Weights of a small transformer language model.
Size: 8 layers, width 192, 3 heads of 64, MLP 512 SwiGLU, vocabulary 8192, 6.69M parameters.
Architecture: RMSNorm before each block, rotary positions, no biases in attention or MLP, untied embeddings.
Each number is 500 + 40 x the weight over the matrix's rms, rounded and kept within 0 to 999. Layers, rows and columns count from 0. Numbers have three digits each.

# layer 2 MLP gate, 512x192, rms 0.0813, rows 455-469, columns 0-191
537509528481545563568535485517529464539486506585477498523462411471528505549441495493464461459499502540502531489513451516482635595457507424545444524512498504487521482562473491489505539513536514455404464523561508530426485620546487481487496526563443589561433552491509493497528517496485532458399470442518545529482523545554488517478555576477428438453522527491483593501506537549497469507490456506474474483525487442467567583501507430519417486505542520488537482484465504508473535496581500497481523515454574498547509532473506537503553540490476519521547450427543533491503531489467511503
519537471502431503479551452551501461520474481492503548478482476466484462513514574512478441517462483515464537426520490554436524490453473539491540520482545511454533517459544528475559490498483525542457445526506546470490470493515529480470509511498524483529504443551458486516458596551523546542406517475476409551489515529435469539514507479590472502486473503519514459547551492546588607593497518480478465488495457449446525559516440543531431470501511454518479537506500434485563532394408564490507445465445520589535471521477492498486545518500479478590553544487510500495561469493412512545
397458556442528468463473485506472480553456473488500567481527422539557501476545531457476542543508497540526578529463523478515501430403475462505448542471487449546516532502512525465500482511510514468435497499463571544450469506506431554505494513567500513487539514537465532522507497465449478520540519485546460559473507529539569470485521400460510509504464525499510486513417502568559500521514537514407483507452481537456515460559496512536552512459465540484470478512562572520528603536510495444457503496505474450533529484525515487494497461503589471548464526494406511483524500466466461519
474476464523448500482567506463596562478493478410515466491509525528524515533452534476487487524468501510488547483510385555495505529488478454578495480418521497564444526521505502503503481476568490402504463556600444519515482443482515541461459519429482545490529467509444524458467535459548443465498453423560510469457456491479531483486472514535493523492503518474494508500510554548504528489448593452568524533506550506442468427489562583456477430463525547485543503517438464493476537524497492513507514502526528503543442537402493514499442568482505484502454545492547507540510549440488474446
584409466496521459424468456431531478492530512521503458494525527543492494489472499427435508440477510458460475451519488518453463505543501498460531483462468531484523479383502513495467501544503511529467523477487499504495559517503535486476467518521398505462482522433485484526514497519469544571471534525526457577513557471532467535428524488441429527452470470415502529448557490541439493440517470478478550485476544515510508504482555574504506542514508497591460466523502437540426447492508470484498478462451533484469487581464549584502484507526483506452467609531494486575523516585548465512
528514486461502488435519433483515578586544457522485571528487522439522472496503557436520408568538401547438528462465475483489557505510504499499439556508493520486575493443550503466477533478502567453615426504559430549552563602463430530466481569493497501482548467504508475539529532499556448512520502542539592520445507502538456481551540458528532489392564478597540507484551505460512446470472575521458542598463516524536497424516465516557508466532556494485571563458522590502531466503455494470506524446501575528505494496467496474479561441591531485522509495488441479535473466520496549494
495533434469420492461532462408401571524523490511538470503450489399510492512499490597535486515496517479511546498428534412488505526548510514503459519480535542517578606401548573474514506512532543455516478453482570451545533522530549496506514472562545418488466534545547585460470448435428475496485521509470534622467463499467503453570467539479496471467482599554538460538481470470491549520488469488495476480489528491475499536525465525492484421471464493486514504449532520515576551480438492431481513539512534533495453527544489575511503461477495548501429443538445516538503465486489533456
565539425560516477566557547543480554566495499458512446546479535476495433595545468517561454532500439508388511468463576495503509523523503484526525489483441575505486486492499491489561512430540469419608525502442418493442504528516491497485515514501421580464523514489595466480503551411514529500448379438460426486495476498560565513479494568527514460490511562483559526574505501484501503445527498474487524483531484540503485508503493454551507487486488476484458468510484534544519469526480464518513585463389492373544467429487495498463490504522483491500433421431501507458489526499501579475
540540507490464434505478528483524505518424439492602567440437532462516464486452495473529510505526539461446553449499532512492572492492499466525484578488504510538507440453506539540409446508493460411503472547474522500470561497502540499495508518465509529526512519475457453510433434526510539551486485507584501501539473471496567434529541430513497516523569538469452508539535476505487486555500442575502463500522503496537464507518519540456541563502422537443524458543513497451489503449466434497477567518475484406553502515532544422388546498506524492556508499558447506496477496517533559428
498457451514584452523480490563512515523466499545553562511581498536456514530528448522509548474533505519481476402405535461420478561431479453541476438499539576478546573512520551522506450477478524465491459470476489535410506568550456478458518549526505508492514514458510548533505492430508510574493496438478535454545456515523486485476460413518373511457498571502515519559477474547546477534460521491421497530469536522398517452475500479472479536536454554539425473504532540459529470515494531433488525554520486529509549543473533527447470499516494487484496585442560476520498539477528472508
504482498505467506407484418484499518590528464442447505397515499445509548529408447522506515541492553504490497513439523505432497538510503463536489481566501548460459449571549372516502571492507511424515410480495510446474495468496510510491525506522528546497476523480430475490521502499474476413580501558497506479447525513551505475438502557511525506541543462484505520523447518520482507516531460519468529492498459489484535538533495569512462503498517501508441433480541513504470564557520487521516559478533527527501541497548506496513475449475512485500524515492506461393476556463438568457
455471541452496356562501513529479490488485520517462496517499537528509512493531528559482468481512421524506540514446544515448447433529527542529430470464528526523522539485503464481472466465468496553423478510511488482551523526442507516534493437498525484525577500461528580542530457524516537458565550459504461523507557396519494516523396464515580526493525512470449517480449533478585432479491511436487502503450447531553507539445526489512484501459496476470482515514502525449503513515529519487547478625531552470550498524538433519377587471467580502527493439527481490502487493569578431527
469511533498507502498515550482554521504531500416450423494521457507549522463561497523462513485463529571550523519510444553572513494495485488471560549520491476525487545469463490485542456474530546475481478492542466512514499522514487527527551549500418497437466523536536484530498517484496570430549561580499506508534483487475454492571499415533475488508526559529559542504471435511470504475516442506483508513487509497438489475428527541466444541465481525508450433567490491521522472551414488491500535512524478488493493489572515469503478533562487521419494444464516439493495506588497501565
523525541479540506501533512506515574467496496518507539448470526476495511492506506452449506575492503446502444485503542494543498476506494509558465495379494500477555518540498456465487507457482515524476489505531485545442462456484481456530509524421515494475544428509535484440472513500499508468482508471546492497486520471408539517557550471510535411465518484509488505501526549505458487551513446521523454511470524453526422533504499546551480528555498490471529500458467493421490575509411461557468543503478469461509501481542419441469530416443556503519499453444553504486512566475460503475
484513531529517508544552486531470495470467477524491572501453544461431548495478536515543483508414534471475468483506525508516487535467490432439539462532485512555544474482417557528462533467540518496497498515479471535485484466516545510485526505504480492444512508525536521501535439518526469587441519508537571517528499449556495501507459559578528523518580468550489504463525524541458520522474461515488443499492499480473473580513457470525489450474478487455507518512531481518496533579522475528549561486496552597477550504459454497450548581538420520481452447505465501528485475555491450583